config = dict(
    n_layer=13,
    d_model=256,
    n_head=4,
    n_kv_head=1,
    head_dim=64,
    d_mlp=704,
    vocab_size=4096,
    activation='swiglu',
    norm='rmsnorm',
    norm_place='pre',
    norm_eps=1e-06,
    positions='rope',
    rope_base=14400.0,
    rope_fraction=0.25,
    qk_norm=True,
    attn_scale=0.125,
    bias='none',
    tie_embeddings=False,
    parallel_block=False,
    extras=['capped logits'],
    init='trunc',
    init_std_qkv=0.0209,
    init_std_o=0.0209,
    init_std_up=0.0209,
    init_std_down=0.0,
    optimizer='muon_variant',
    lr=0.00957,
    lr_mult_down=1.5,
    beta1=0.93,
    lr_head=0.00652,
    warmup_steps=0,
    schedule='wsd',
    decay_fraction=0.58,
    decay_shape='linear',
    final_lr_fraction=0.0,
    batch_tokens=[16384, 32768],
    seq_len=512,
    doc_mask=True,
    train_tokens=155000000,
    steps=6382,
    dataset='wikipedia_en',
)
Each number is 128 + 24 x the weight over its row's rms, rounded and kept within 0 to 255. Layers, rows and columns count from 0. Numbers have three digits each. The size before them is the row's rms in percent of the matrix's.

# down: layer 4 MLP down (transposed), 704x256, rms 0.104, rows 678-694, columns 0-127
# gate: layer 4 MLP gate, 704x256, rms 0.126, rows 679-694, columns 0-127
# up: layer 4 MLP up, 704x256, rms 0.126, rows 679-694, columns 0-127
down678 097:079157152123170152154069122126100118103100143122157103128140121105122184137121138128151091139110098120114110105150149125114110123113129106109122115153099150081119099121106101097126111126158087164119127122122163139139147116143129141116147118133106132136099121099137116104113133144107107155113131140163155159090120139138111092104124132139083136133152169133117097105137136102107140125170
gate679 098:182133074095104124111163123109122092141126128147110131141113113137121129110142138110127157148158135150117111109131140130156093119111168158159124171091143110133117156138112209153101122111105080138129136128126123122115137118128166134111135126098086082124089145078125149176136156092129107118129147105117155131137133136124105118148130177146123133148135074127142148125152136134118133121113
up679 096:116140173071112174144155094100117132150135077135154143131094112154103139163198142171144122113139139085141125139116141127117147184119149144078107143144118112156137110124105130111129153105096164118107123133160144129141117123194142115080135141127133151127189122118148155130135131094095160094093123109111104102107121180112102144144167125123121150130126160116126119131109100110120144111125
down679 096:129105174064132146124135143098078160101114120144116180128139088120147108133123151118129113119100169098154148087144100112087161191158136115130123130105138134128120136115087124141132116106112142141078158145115134076110163130159146113114129132129131099154135146152164161078151136130061135121082117129110120181110129145122145111126120134139152129161136126135110118148143158131143134136173
gate680 103:126146141125137179174120113127150123132089072152102094121110153105140125101148131125183092146170129122138116125146095148142114152112132124106139125158141111129142113117097164120114106057156129151142076118130120133135126146145112114104153135106102127140140091111103105124118119144108109148141107150133137100178135111111147096109128105123124194164131129119099129094120130113121115109133
up680 096:118104113144093149138123149176134101125122122142103093146082165110181129099151159175178110100121145165115120118115115154168078166113127123098152104140147093121111137100134128153114114152110150186086115091160129125122177143108119109102104122167159121119141126117127141124152151123130163134124120109142140107168121103117122137107160135136096166171074131127115122106112101100180118151136
down680 096:120119117158128138124114129119136140101138084119142117090147104090157131160119159129141156104138116092106111163122118155178118158092086142107128131149118110126096110188156189150118125068120128182157168147112127108132082155087133086127121180121127134132099138114133153144124113161172123136123098070120115105113102187097118147116097122148118161116127115107111137145122078125147140106146
gate681 108:101133122145141130163101157122158140142059165152098139136090150142130111116126110165118137123153190128129126122116152112103154110107092128113129131096108158130141085159137126122146121131160130143118121110151142124102123177106100110102106124119112143113154097135189058107096126124136163130183129125138153120110114100111134139141089104128156119153164135161147126145139102080099127101130
up681 115:140136132157138146142103151080095158095117121147106142162089155142139138169110159179127093128174093091156173090142143101076156112099113126109163125100131148160132106123118119149120169119136146164135142096151126119123129143167173123158141133114138124158133155097162077100103133090089144127173126095114136116076105125099141145136075114125128138168188157158124129150161108077126117101132
down681 101:112173142161153144128128148146131129122110091165106117149108180137116156110142151108156093102156129107122153098152195143092136128104149142096125116143124168105108132144091095124118121124116121145109109104139118134146142181121139133124158116117139152103128108091133121157076197084122126092142104131154172173092114137145160133167160112120146137155136160173143175120164134103133130085110
gate682 100:142129114154168157144106093139134139156123154113119073100116146113155114121130161121131115104137097113121128070147096149101138108157163146150112122115173140079094121145162150129158119124137102139106128118097110143163160138180133119187142155105153126106110113168126178080130122105092155105114146112149177136137129090158146089129114171140079148143133149124120125123153108059114090152092
up682 102:121144113138096115140136115098137142110104141129121153140113088149167100126145134133100114098129170191113101092113163177135149142148099130144130124123069116145165129097074089147150127125129120139171113141138139099152120134107106135177153131161129159141161147107117091109078081125194140115131110091130111101126134115133132137113154096126150144140116099135143143138118137112153174107144
down682 105:139115137133141133098139131151151168098121104089147143136153102153147138116131085114107148149182157130117132106112090123097127158131103132121164102059121095111152117130109106139119107118139155165150114186140105138134079121117133141077129142053139125119112172128144083123105107143186138159100162149102112154086129104156172128114127111143123103133124139132120150127134159155092170089174
gate683 096:136130122110082127200140108118138130120113057140092090158123126109126108115111175151114111126109162160178151094112133127120102111141167194121124142106094127139129142152088113090130145105170122129140145161155131130126185120132161106131124119108091138108080130111138159111088055142128137113144132107114155128142113159092102119116124162132120186180088108104158113123137097128172144138098
up683 096:133106119149082137148074134155114126125120103139115132118108130140100139110148110122117153179100139066124095136142128138072113162139156116126107112092188112164139110171131116133141117135136159148145111156168155152142127135117125094147134147159096173149082084151112118129094121155107133117119133142111123141112091105084098098144147117124103133166118134137110091099157101107125140151113
down683 097:141141142107129168150149115124066173114091119146128142184131095132086091128151139085124149111120115149115122122117139121066116132121133115147170120096165107180144106148119131095142129135126122092144168119117131143118099150089120117140128099111121129129112113175116087120131175118102169115143113092150111108143082088118134100138141120111097116108162125134104165134123102099104110108137
gate684 106:064147143152071123117142132091144121127120169085100103163133115128139137104168126161117114148124083141128133148134146138124065125131100179122137130116127109100142147117114103119118083142142138149134151127128142149149090087103161107152149111125106095098117138113118140134120109176158161121132151128134171087132156171164138114116127130105113103096137137110094152131177151126130097091177
up684 102:096134137112131128157136134152117121100148152104102114128131119134140119076148144121145140103127093153110092136122127110095136077125093123140142096125135098154137150135136113161111116097103097153144150105125122102153083125170152151137134107147139132144162157127152123155087125130124129108108127125127140088091150135124185117106125074114114151139171148122113144137149086164140120129102
down684 099:115115124134147171111187136117176106143160110133150113107115143144140115093122100125086117121124116111129134092104096136118149099126121123112131128086134110110142127133139123136118171149081180176099159141147128104093116114100081159140108120169121109147089142146113088152097144131114132122158137099171167095119111163150101158151123089112150148140116128117095101122146143138110171127136
gate685 094:080107086104106099121167105112106108121095091133176101109161173124111080127141118123100139110075152158150102135127166133111142131128107111142119143104146139139116107080110130116138131139138132130161102152119128150128107102145089162129141144126134136108109081108081147147105140132150124112188140136091141162142134127118127123125125091101161162110094096122097182104159128091126122144128
up685 093:117175130147105125097058077103147078135148165119086165106120134104095124132118145112108106069126094120144137113145131163101118118139105165116178087079143112120114125156164156121122103121112133123118136115096098157110186127157143111155121113121109102119081126128173132121115138158165129146061119132135116105160172123149148159126155148107130140103106108158112127136124124149141149140127
down685 094:120124092141129133104107132088095112127170086121126161151163140149100109156136121103087118093103160136134093111155124144111097111071157127114163112184115138167097127075130126117144096155118119140130115185088132104107136131131113107134089147117127131101103116129066149151124133097163123115104117167139124147103098104116133141139111109111133110115139150128121127127120122101131155157135
gate686 096:107104071129152114099094126109173154132098136122128141119170142065140139112145146116105149102120104118111075113140139136156158134137112101109168127112120088115131159150134135130154130089135126180135116134118115161157167111126128134121133077109147137101166109139148169145104130152190164150103138119117140134097142100107101158086135099157126126155126102123088120154098139106120124080103
up686 094:144113144113139124111190141151092118190166089156125119153132095123129131148143170116161131124141110156144112139141139157101073129143155140150127161138174114136134148099110119114110168111105127122107121141136122150096103130083142105157182176114110122123086098101144126115139115127133111095099119141141131099156116129152105140168105171116146121139115108176169140115128137133127107145125
down686 095:130105119128088142158191152140141143148115163141171094140107132131144122151128135164109125144175129145143139144113118122081121126123115131147174128174124129146128141146132125101151170107170119133189120098194146156129128126128108086156139131154127134136127041108137106129075144115139134145096174142147134101108132111155092137107130136140110114117155132131136107135121155118158093085153
gate687 105:115136141110096161141135130144112136161154128148138139114159186129093167151187128114111137133145129117124151123151103116126145114126133153146085126139149119173130146119085102145130119094123145114126134120088180135092103125136156140104117174127120125156084120127133140140124083109106138123105134142113070152129107108139163119134161126127125067151107144137147104135142147164125130072168
up687 112:101128089097181151105155130138118142101092097114132123123126111130121061083111106173146112120122092111147116099127151139111110095104107132165114133103119139099172117139171136082115127134151071159128141118118076161168156140095093158153074101120107112120131158142146132114130122177114115119169130099156139118159152118131155156095052137103135165127148111163151156112102110129104157154123
down687 111:097149103113155114131153124126150137156092128132131138167109097125130138122142132134123112115113106158167134126159126071156130080124129121148136171133123168117155100150110122108085094146134132140104132098151112122157135161124133148132096121123157109135138116095122147102131130135098139150119123177107099099140091098224115100149123155117109111131118106136135134111135147144111151124141
gate688 092:153164152162114153139137172166095134116106155144144134162119128143121092133134188131118172153081139113095087122122087116141140125169119111117107146092152102089104135157138137151172114139102123167119173166138152111130176102150114123103114139173105102140110138141137123122111164146122124107136110106159138104096136110141148134152107143089145143131096128128068084123108128139125092153123
up688 089:175087122130112124156127090093125112129104166192129147097143143178079131088138086110201101153141148120123113143108116108094118111109118162135144155149081139101086122147100070115139140146122187112130117160117090123109130135100086113133156097111113165087142156120099130121117136129140110110128141140088107108144095123112139103142148135127185170124101105139142140109151120137122133098146
down688 088:139132129110120112148138144147176145127099143116106131107101124147103099124110110124081149129136151145136143091102124168135118106123155165111133136135102120138121140161156137098176155109097151103148105144107129117109114147125091103129115127121137096048138142102102127104116168137163120161120116122103103128116107139150146153104116083131102147155147118124146125098139149140159128107129
gate689 104:139130116108142137155160116095133130129131099106138100113164126118117118101094136132106084117110119160155115153128142103118094111151131161120091151135134138134096107119116111081123115133154112118092117082143136136128133120131162169134166124081183107127165129101190155116127117148148122080166144114114119173143112103136156083143149137104117144164111160091134107112105192132176126127118
up689 106:098165157087083108134119116093110116141156065130109129128094118155093137103126122156123122157121137158142120105124123130154101144136093123094129112081148176132134103151127132083143171159126128142125134147161160115084118116125180162143130129143129139143159134123152115112089128143117188149106114141093084118090114175151125120137131129129123160133117172150152137154130103128148140113107
down689 107:114102154119095148080158115155124119146116106111129140140102140109147142108150139145153132111138103123165124128105128116134127164106108132114126133134131135133123140134120130065111133111132148153121114136127128072070071109137143118154167147139106123152129110162124163123107126169110158167114134134116114109131100147168129116110175130080172139126157095136133115176106156123093118093153
gate690 103:093123104124150152149137138115093118064141094143173187096132137115088094134113141056094148154121147118091137138121074139139175128108153133127104156122070115142139110110097117119094133130125149076144152176184097120140138126133120115156113146113116127151156092130123163090155116125099111162157097095136123112098112141122110118126116102147161108168170132114128107139111169126080103084101
up690 102:146171126140120109107088103137095126207146120151111110176123118102116138177164163118183104115125118143181135118120144110135123093119106124114161141121136107131164190121154137124110132129110139127121092118115153131162126138145150116129151098134159111103129139127128090149118106136156128126113111121148174116148123115147122130094112086165113153104134156104154139119079119120133112207121
down690 100:081150165110129134135149119116110118152108143159116103114148122143149133131155115146146161135135116124151133069111125129157090107135120162126152179114116095133086132132109109130116086124127117103107104116126118141155114129108116134124128174082097164140115115134102131144128125103131131139116138133145118118141081128149102084117143122151131143104132124112154137128108152122178115141134
gate691 100:144133143113108159122109116105130133124122152122119106107099149128091133171107094099127119146078095124129102140092123122173113167142127147108180092168089166144123157107140115103119190133138116086106144149124144109128167134102133084116127152113140143138131093127140074138149171130156103152127118123148131112122148135109109152151132176133137137110069123145107120132109153140138104140184
up691 097:139130118112119155121092123101138123127146119133167143096159141119172179144106151131135130141142112133156156103107117128132179120120123172126133130160132152128148132128125062122184130122122089113116123163150124116137094152104126103111141150144177122091115125142086123147095106120116161119147118137101134082137111174110121139138161131132148093161140067145143132145142181174156114124104
down691 099:130124086137064149136109129074151103144133132123108154150089137134155145111130112114143131181136140179116085126092150155139096157148154130116132159139118135146105109127144153161183143166101150098145142150176137142173132129107117125124119120134129099182126136126135108129108076133121117142149115077112107091072116141134143136100164077090121142145124136137068201135082128131136137135084
gate692 100:090129138110188096089104150076116126096095137118135139138109175126153094128135091109101117136147107100137139177127099140160138195128159099149139104118123086105131099128122160119119135155126179138142163128165138122061096108091132136140094145074098162105159095154134112137108130135131135142089126116137154124051141115153131105102128121101157143119129130100138114154124104142119139130124
up692 102:111136140138095143127153109103084138117103136133135166106100103162157157120183122154147152096107121124117059148106142145147139097107130147128096140136149128084183149156134111097109106150150062117170135121116127084138170134109133120115163121110125143162105107138153099158150110136125157148146062109139140124172137138085132104128151148103145118149138096094162115108142132127167098143126
down692 100:121126128132170125138124151133126106137164139127130122150107081100118157124132095091116166133139129097109128121079086152142136137142128129125098123130118143091155135089154135104131134131174108142194134098097126127104115132106119101161159129126137109164102125121163142155144127185135135136103141165137118128132110138126146159168128113111122157145187153132119086140087093132155101126117
gate693 103:124134138115125118146128150113127129096122168128103127137110133137131129130120150143094126137113096185189151098116145149132100137079167111158113143104120089129131147113118127154091149083147129094122131123156126139103139105112152134136133140130140142102132113108111107123130107166123123157133153138167131152113070135126104134097127123123121123122178112109136188131111092084110098117111
up693 100:137140148129131100091143139150163138120142134107130135155147172112122146167130102147135123164181175116106166133126110159118191155094143132125136155153130124164143109130132128105177141142130141157118146140064154136126119092122083116121157156073128119158120130109154095160112162099122090093126088121165152137132159133140125101111114135126141148167116140138134117142096190125143115095081
down693 094:177106145142096114107117148121109167138131130135120094123133117111147140130095174139107146136123160092122180117110139135133132113096125091156101153121123147153130097142117130158117129114107090129105156103107110124134139155106111088081144121148104148094085095134160134153159117105119132126152122141136145143109113126155169072121135098121175137169127093130119152158150150108153111128095
gate694 100:147139142073114116131102133109127131148171141133132118151113148146122138083120135124120182082061083140099142133138098109112161144117124136137117116125118131142121130098074161167115155121122154122129117165094127150103153123163114136167119101115153103113115093118113130134130141126165093140118095134129137162121109141140182159102154143111153128119072168140111148132158125130161140126128
up694 102:129127105129117130159107105122148105104171162111130137115135105115131115074115117110079124108094108169144155142136110077092164116107118162130101137119115148137116133122136157150105130116128135147153052133147134145133100135153105139144134108130124136112142105081113144174165117146159103149143095124119120156098130113139132131077138141103147134121146154104120151163140122121143123138088
down694 101:144134118112144120078071090128161139099129170112105120114098126167105131138090133132094201108103152146098137138149073205120115124129128158152156115143124134143136121118110115147108145097116120132106115129111113115132123139115099142127096146136142160155135111158082081117114132122145123118102139079148098146131121132140142136119122129086141126097086134112144133173146090146120088132122